{
  "n_layer": 23,
  "n_head": 6,
  "head_dim": 32,
  "vocab_size": 4096,
  "activation": "geglu",
  "qk_norm": false,
  "tie_embeddings": "early",
  "init": "uniform",
  "init_std_qkv": 0.0441,
  "init_std_up": 0.0441,
  "grad_clip": 0.5,
  "warmup_steps": 200,
  "final_lr_fraction": 0.0,
  "doc_mask": true
}
Each number is 50 + 15 x the weight over its row's rms, rounded and kept within 0 to 99. Layers, rows and columns count from 0. The size before them is the row's rms in percent of the matrix's.

# layer 7 MLP up, 512x192, rms 0.139, rows 231-236, columns 0-191
098:28 70 45 47 51 69 28 61 36 42 40 57 19 37 27 49 60 48 44 56 40 23 22 58 23 59 83 49 46 45 81 40 42 29 40 50 34 68 51 56 59 66 41 35 46 42 31 44 40 49 51 52 57 33 83 37 38 87 53 19 18 46 48 31 54 52 44 54 51 40 26 48 32 64 45 66 50 36 61 56 26 57 74 34 40 61 52 51 21 41 21 62 61 43 77 51 79 59 35 35 55 69 68 36 61 70 71 41 58 41 12 47 49 39 52 50 56 60 20 50 27 57 73 46 57 75 64 47 75 55 30 62 43 71 46 39 57 72 60 64 43 50 66 51 49 48 62 30 28 60 59 38 82 70 35 55 82 59 58 29 51 33 42 53 38 46 57 40 75 54 65 35 60 56 58 40 52 61 62 59 68 50 49 82 49 52 58 33 38 40 53 45
099:18 59 50 67 24 65 47 51 24 62 68 62 37 33 37 76 32 61 57 65 95 57 69 49 51 29 79 48 45 34 68 82 30 58 76 39 32 45 41 44 37 49 38 44 61 52 65 54 30 56 65 47 56 44 68 60 76 25 46 35 57 34 60 61 51 50 36 50 41 39 74 50 60 33 71 67 50 54 38 36 77 46 57 07 41 67 37 51 37 63 81 51 71 68 47 29 48 41 54 45 68 77 76 64 47 28 43 36 61 58 56 60 48 33 72 61 49 16 52 15 60 70 29 42 30 69 43 51 37 36 49 28 49 46 41 39 70 49 58 63 62 58 72 55 64 26 63 44 47 32 74 60 44 66 59 52 60 30 50 51 48 71 33 57 58 69 58 48 31 27 39 37 30 45 60 24 35 54 57 50 44 43 66 48 61 49 49 42 51 60 68 58
101:31 66 38 57 37 53 27 44 57 46 50 50 47 53 70 42 20 85 25 39 39 68 68 29 45 82 69 54 50 52 74 47 51 40 29 63 38 28 75 62 53 58 47 49 36 58 58 41 33 83 42 64 40 33 60 19 59 66 53 44 66 44 61 48 57 51 57 55 32 60 43 46 38 48 25 25 36 51 47 39 55 75 76 41 54 55 61 41 32 51 49 53 42 34 44 47 46 49 21 63 76 43 41 45 13 64 45 26 43 50 42 54 67 62 65 14 56 45 34 51 72 71 40 53 24 58 65 45 61 58 42 41 38 51 33 33 32 69 82 75 55 85 56 76 51 38 29 41 53 61 45 47 30 44 72 66 69 48 40 51 26 67 54 57 66 43 20 64 42 70 83 73 43 55 23 52 44 46 20 38 62 49 53 63 31 60 40 44 65 56 45 62
099:45 57 30 63 32 80 14 49 47 83 16 22 71 51 60 69 60 73 66 50 66 75 60 72 52 28 62 33 26 55 59 62 76 60 43 23 27 52 46 39 48 66 64 61 44 49 41 41 70 67 71 46 48 35 36 41 41 60 44 51 53 34 65 44 46 43 50 35 49 51 69 44 44 54 24 33 68 74 42 69 41 52 50 59 61 54 58 36 52 22 44 64 44 78 45 82 68 54 66 59 70 33 40 52 62 38 62 49 99 50 36 29 42 45 31 62 65 53 40 47 52 51 62 28 34 52 55 38 56 41 47 69 73 46 86 44 57 34 48 28 43 52 76 42 38 48 63 53 22 57 67 51 40 73 48 38 25 60 40 36 57 36 38 54 11 52 76 52 56 45 53 76 55 43 44 40 60 43 58 54 39 40 64 51 34 48 55 58 44 60 32 53
097:33 41 73 68 57 59 59 46 50 54 53 51 80 39 42 38 73 44 66 47 46 57 59 50 43 71 76 57 52 64 41 52 37 57 61 85 69 54 49 36 51 85 49 56 45 45 39 24 60 36 65 48 40 66 42 33 59 56 21 55 12 73 55 48 30 83 78 60 45 50 38 47 58 46 74 68 88 32 71 41 45 42 20 16 35 50 41 42 45 62 44 50 51 31 55 28 51 65 50 25 64 59 66 61 44 49 64 81 44 44 52 60 29 40 44 30 59 45 20 36 58 52 43 33 46 47 52 38 51 34 54 52 36 57 32 56 48 40 26 42 43 29 44 55 47 50 39 51 44 73 38 62 56 78 48 42 39 65 32 59 61 69 55 45 47 58 74 24 38 22 67 55 30 18 62 37 52 44 73 58 48 48 46 70 86 25 47 53 61 12 61 45
091:39 40 30 46 58 65 57 58 32 63 55 31 53 31 42 56 36 45 28 23 53 42 56 57 29 77 33 69 53 49 67 74 56 62 44 27 34 80 72 43 11 33 61 54 32 68 62 39 23 51 45 61 42 58 31 61 62 30 71 45 50 62 50 42 60 37 55 62 48 24 36 55 73 60 10 39 54 21 39 51 45 62 65 07 27 46 68 54 49 55 75 82 48 33 54 56 28 54 25 75 58 43 32 61 63 49 44 36 44 56 37 63 64 71 55 39 77 52 57 42 62 43 17 45 36 33 35 15 61 54 50 54 48 53 45 28 57 76 53 40 67 39 37 54 54 54 84 38 77 57 46 37 52 47 43 56 77 40 50 25 45 58 31 42 50 28 51 42 50 55 63 66 51 49 53 48 36 49 51 67 64 78 53 71 66 44 46 53 26 35 36 45
# layer 7 MLP down (transposed), 512x192, rms 0.0765, rows 231-236, columns 0-191
097:14 23 59 88 63 49 42 67 44 53 41 58 50 55 57 42 57 59 47 41 59 89 57 70 48 49 23 31 31 66 49 68 47 48 52 56 86 50 67 47 64 35 36 52 48 72 49 51 32 47 42 57 54 52 54 33 65 55 23 46 36 41 53 47 46 73 33 35 33 46 31 61 38 81 22 40 23 60 81 70 60 44 59 32 63 39 40 41 45 55 44 21 33 56 57 42 52 46 24 31 55 52 32 68 61 46 49 76 45 46 53 67 50 40 45 40 45 24 62 57 33 84 52 57 64 34 51 47 80 54 59 47 33 25 44 64 47 29 36 50 49 52 59 62 59 80 62 40 64 43 72 71 87 50 54 87 71 56 68 36 52 44 57 59 30 43 40 57 37 63 46 18 54 81 53 31 55 40 60 66 63 43 31 50 74 59 47 72 56 43 32 62
107:64 37 52 61 55 48 67 56 70 39 33 46 54 87 34 55 65 75 86 32 39 23 36 46 48 18 28 37 38 67 40 56 52 48 57 43 52 31 39 74 34 59 26 20 46 44 41 43 35 55 40 35 44 56 51 41 48 71 64 29 54 46 33 66 42 71 60 52 53 81 34 68 34 23 37 73 68 81 51 53 65 28 28 52 52 47 60 44 55 60 40 65 44 42 41 28 62 58 52 40 38 40 45 57 24 57 35 24 42 42 65 42 42 77 48 47 39 33 49 30 60 59 46 63 56 60 38 43 66 40 21 46 74 43 78 74 47 81 78 58 59 41 69 19 42 62 87 79 58 41 57 69 38 64 50 60 22 44 64 35 49 59 52 42 48 15 55 46 69 63 57 49 67 64 33 44 26 42 46 50 63 43 64 36 44 49 52 46 35 61 37 63
100:57 68 65 51 47 49 65 72 39 42 79 55 46 44 05 33 65 33 51 41 48 31 62 58 56 40 40 37 34 57 45 56 82 38 42 41 63 62 46 46 35 29 56 41 47 60 43 32 34 52 39 63 48 47 63 69 63 39 50 71 35 22 59 36 52 46 42 47 72 39 37 55 61 35 61 31 79 41 76 76 64 29 34 71 48 51 38 59 62 40 62 54 36 37 81 79 65 56 46 54 31 33 50 33 67 77 45 69 64 63 40 33 46 54 38 54 43 84 50 43 46 54 75 59 42 51 68 22 49 69 71 84 59 31 26 31 44 54 47 53 68 66 48 43 44 73 44 69 61 33 67 43 49 48 52 52 28 46 51 47 60 45 48 41 42 71 33 52 54 32 51 00 73 49 29 56 75 56 50 54 39 48 28 18 71 70 62 37 55 39 45 22
093:35 52 67 21 48 38 55 59 68 15 72 79 39 15 58 46 22 28 35 42 38 63 35 46 41 63 43 59 61 56 24 29 45 56 51 26 72 38 52 49 74 65 59 37 82 42 58 35 40 39 55 81 61 37 52 60 49 79 65 41 65 65 43 51 70 55 49 31 39 52 31 67 48 38 55 77 34 51 57 30 54 64 57 63 57 45 48 27 26 46 60 55 52 41 49 06 56 58 52 65 27 53 57 59 71 37 39 37 18 28 56 61 52 56 68 47 41 50 70 37 58 28 54 61 63 68 25 55 42 29 32 60 12 56 41 40 31 64 66 57 80 49 30 59 44 52 19 55 70 40 50 44 65 41 78 69 66 47 50 40 41 66 56 49 67 60 40 58 51 28 42 28 37 24 43 61 41 60 61 48 61 48 32 67 51 47 49 33 55 66 68 52
096:24 36 39 52 65 37 34 51 43 54 09 50 55 50 64 41 37 67 33 47 27 59 50 36 45 44 11 57 42 42 47 75 61 41 33 21 50 66 53 49 27 50 25 62 45 59 37 54 51 55 63 30 67 47 35 77 50 46 45 40 93 38 37 59 76 61 21 17 43 46 50 37 32 55 63 59 21 45 65 56 22 67 60 62 71 42 64 39 66 79 59 74 73 66 52 69 37 37 38 63 58 57 39 18 46 48 47 53 52 77 55 57 67 30 34 57 59 40 60 60 60 48 57 53 59 63 43 67 51 43 61 36 69 51 21 29 48 50 71 56 29 42 50 63 51 63 74 42 45 50 53 64 65 31 63 44 55 31 71 73 54 45 52 55 41 54 58 62 73 55 27 51 50 78 48 74 48 36 22 40 47 57 78 32 45 42 53 44 33 89 56 39
095:58 33 40 54 43 49 46 53 51 43 30 52 62 36 26 50 47 33 66 82 41 47 65 23 76 56 53 68 59 62 44 40 36 76 50 61 49 31 54 57 72 40 58 49 72 38 52 63 58 47 77 62 57 20 64 52 46 52 35 36 76 29 56 29 46 53 51 51 62 76 41 30 27 28 55 33 48 78 64 77 37 79 46 73 41 60 18 60 33 56 75 23 76 65 65 49 58 16 58 38 42 43 24 41 56 22 77 82 53 30 55 52 62 55 54 62 24 65 43 51 20 72 68 80 47 55 49 65 51 54 44 35 30 41 38 55 27 43 28 51 51 58 41 58 67 21 46 49 15 39 45 37 63 60 60 56 27 60 30 55 67 60 66 51 57 49 35 52 23 53 37 44 67 36 36 48 39 52 50 47 50 46 49 40 36 71 65 37 59 47 47 27
# layer 7 MLP gate, 512x192, rms 0.141, rows 232-236, columns 0-191
101:78 53 30 45 62 63 59 47 74 42 59 56 55 46 37 46 34 59 48 71 33 51 58 41 34 60 43 33 41 18 44 44 60 52 52 65 62 45 41 55 99 41 45 58 63 40 31 33 46 15 56 63 57 47 43 59 46 54 79 32 30 56 51 65 39 81 87 29 76 46 32 62 32 40 41 43 48 50 61 41 45 43 50 65 42 32 51 51 68 13 58 58 69 50 87 47 33 42 34 32 26 36 34 51 49 66 38 56 48 53 63 45 57 44 49 55 46 68 83 07 71 55 53 80 73 45 27 22 62 40 46 31 52 54 49 27 34 70 60 52 38 48 40 51 64 81 45 29 45 53 41 28 29 16 48 37 44 54 43 57 48 43 55 52 45 58 44 63 51 59 47 40 47 54 30 53 56 49 49 72 46 52 60 47 45 44 40 85 27 87 59 52
105:56 56 45 38 35 43 42 33 36 60 19 66 35 55 53 68 46 53 53 26 37 50 50 44 40 75 63 45 61 39 38 71 46 50 56 38 12 38 52 50 79 47 71 58 71 58 35 31 63 33 49 50 56 44 61 84 51 29 55 46 33 74 37 35 69 42 25 30 70 39 47 41 32 45 42 62 69 52 77 40 52 39 68 42 68 45 71 55 65 46 51 36 48 48 46 45 63 62 43 50 28 40 29 58 50 75 33 53 78 62 48 51 37 81 43 63 37 51 39 59 14 39 65 46 76 41 54 54 51 35 78 46 33 36 20 73 42 57 55 55 62 44 50 47 84 63 67 50 59 26 41 38 51 49 70 38 53 43 25 59 70 42 22 31 32 39 24 65 49 43 16 56 54 32 47 38 55 49 88 45 51 65 71 45 54 40 37 10 40 79 54 60
099:55 40 81 32 52 51 49 64 68 25 60 51 48 31 53 61 18 28 07 38 68 38 47 61 21 64 68 52 58 43 34 62 44 75 66 50 47 65 52 48 67 33 57 60 51 45 32 27 52 30 64 29 68 59 48 29 39 49 65 24 64 52 34 56 60 73 66 47 56 57 41 29 39 53 48 52 33 65 61 18 75 46 54 74 33 52 36 52 56 27 40 58 83 30 57 42 37 44 59 72 33 64 57 58 34 50 44 42 20 25 55 31 37 58 51 67 47 53 70 65 23 47 40 67 47 48 56 63 28 52 54 36 65 51 31 54 58 58 52 81 58 25 62 65 42 33 71 38 70 29 30 29 53 25 42 74 50 51 32 47 56 60 42 23 82 41 43 57 42 30 35 36 76 54 29 44 38 53 36 55 47 62 62 57 49 19 59 52 64 51 68 35
095:59 52 40 47 61 59 29 30 66 51 94 46 47 42 78 54 50 48 64 22 53 19 55 66 57 48 36 37 62 36 48 39 24 81 41 68 45 59 55 45 61 31 38 36 51 49 56 52 36 61 35 21 57 41 67 56 54 44 47 24 63 36 29 64 66 29 59 48 65 42 82 79 68 51 34 34 52 62 44 55 44 53 42 38 52 34 48 50 35 53 44 47 38 36 35 66 48 53 37 43 46 49 38 74 60 68 63 31 38 34 58 37 51 77 55 72 51 67 53 46 42 30 65 67 87 60 59 63 32 70 60 62 66 48 72 62 47 56 45 65 70 64 29 59 57 78 31 51 74 37 51 39 55 45 56 57 70 41 40 26 34 85 63 57 50 52 25 80 66 77 13 43 73 55 44 33 34 65 62 34 24 44 43 64 36 68 67 52 46 45 18 45
090:65 52 47 51 59 20 37 64 58 53 47 29 37 46 58 61 22 73 42 29 25 49 41 50 55 47 65 26 35 49 27 16 58 29 62 43 51 38 45 58 70 40 24 39 49 41 44 64 53 21 69 43 59 64 44 27 52 73 51 38 49 52 54 60 50 74 27 12 45 68 63 54 41 58 59 53 27 46 40 33 65 54 22 62 69 41 39 29 46 52 56 70 55 32 51 40 44 68 77 67 32 41 58 67 47 55 45 62 52 65 76 69 22 39 45 53 53 48 56 48 51 40 56 52 81 70 29 62 44 62 45 80 73 46 52 39 41 39 59 47 52 25 52 50 41 16 36 99 26 54 52 56 52 17 34 41 30 71 54 55 48 19 48 29 24 71 54 52 52 49 53 50 45 41 49 33 59 64 42 45 56 28 47 67 74 43 56 30 57 37 46 71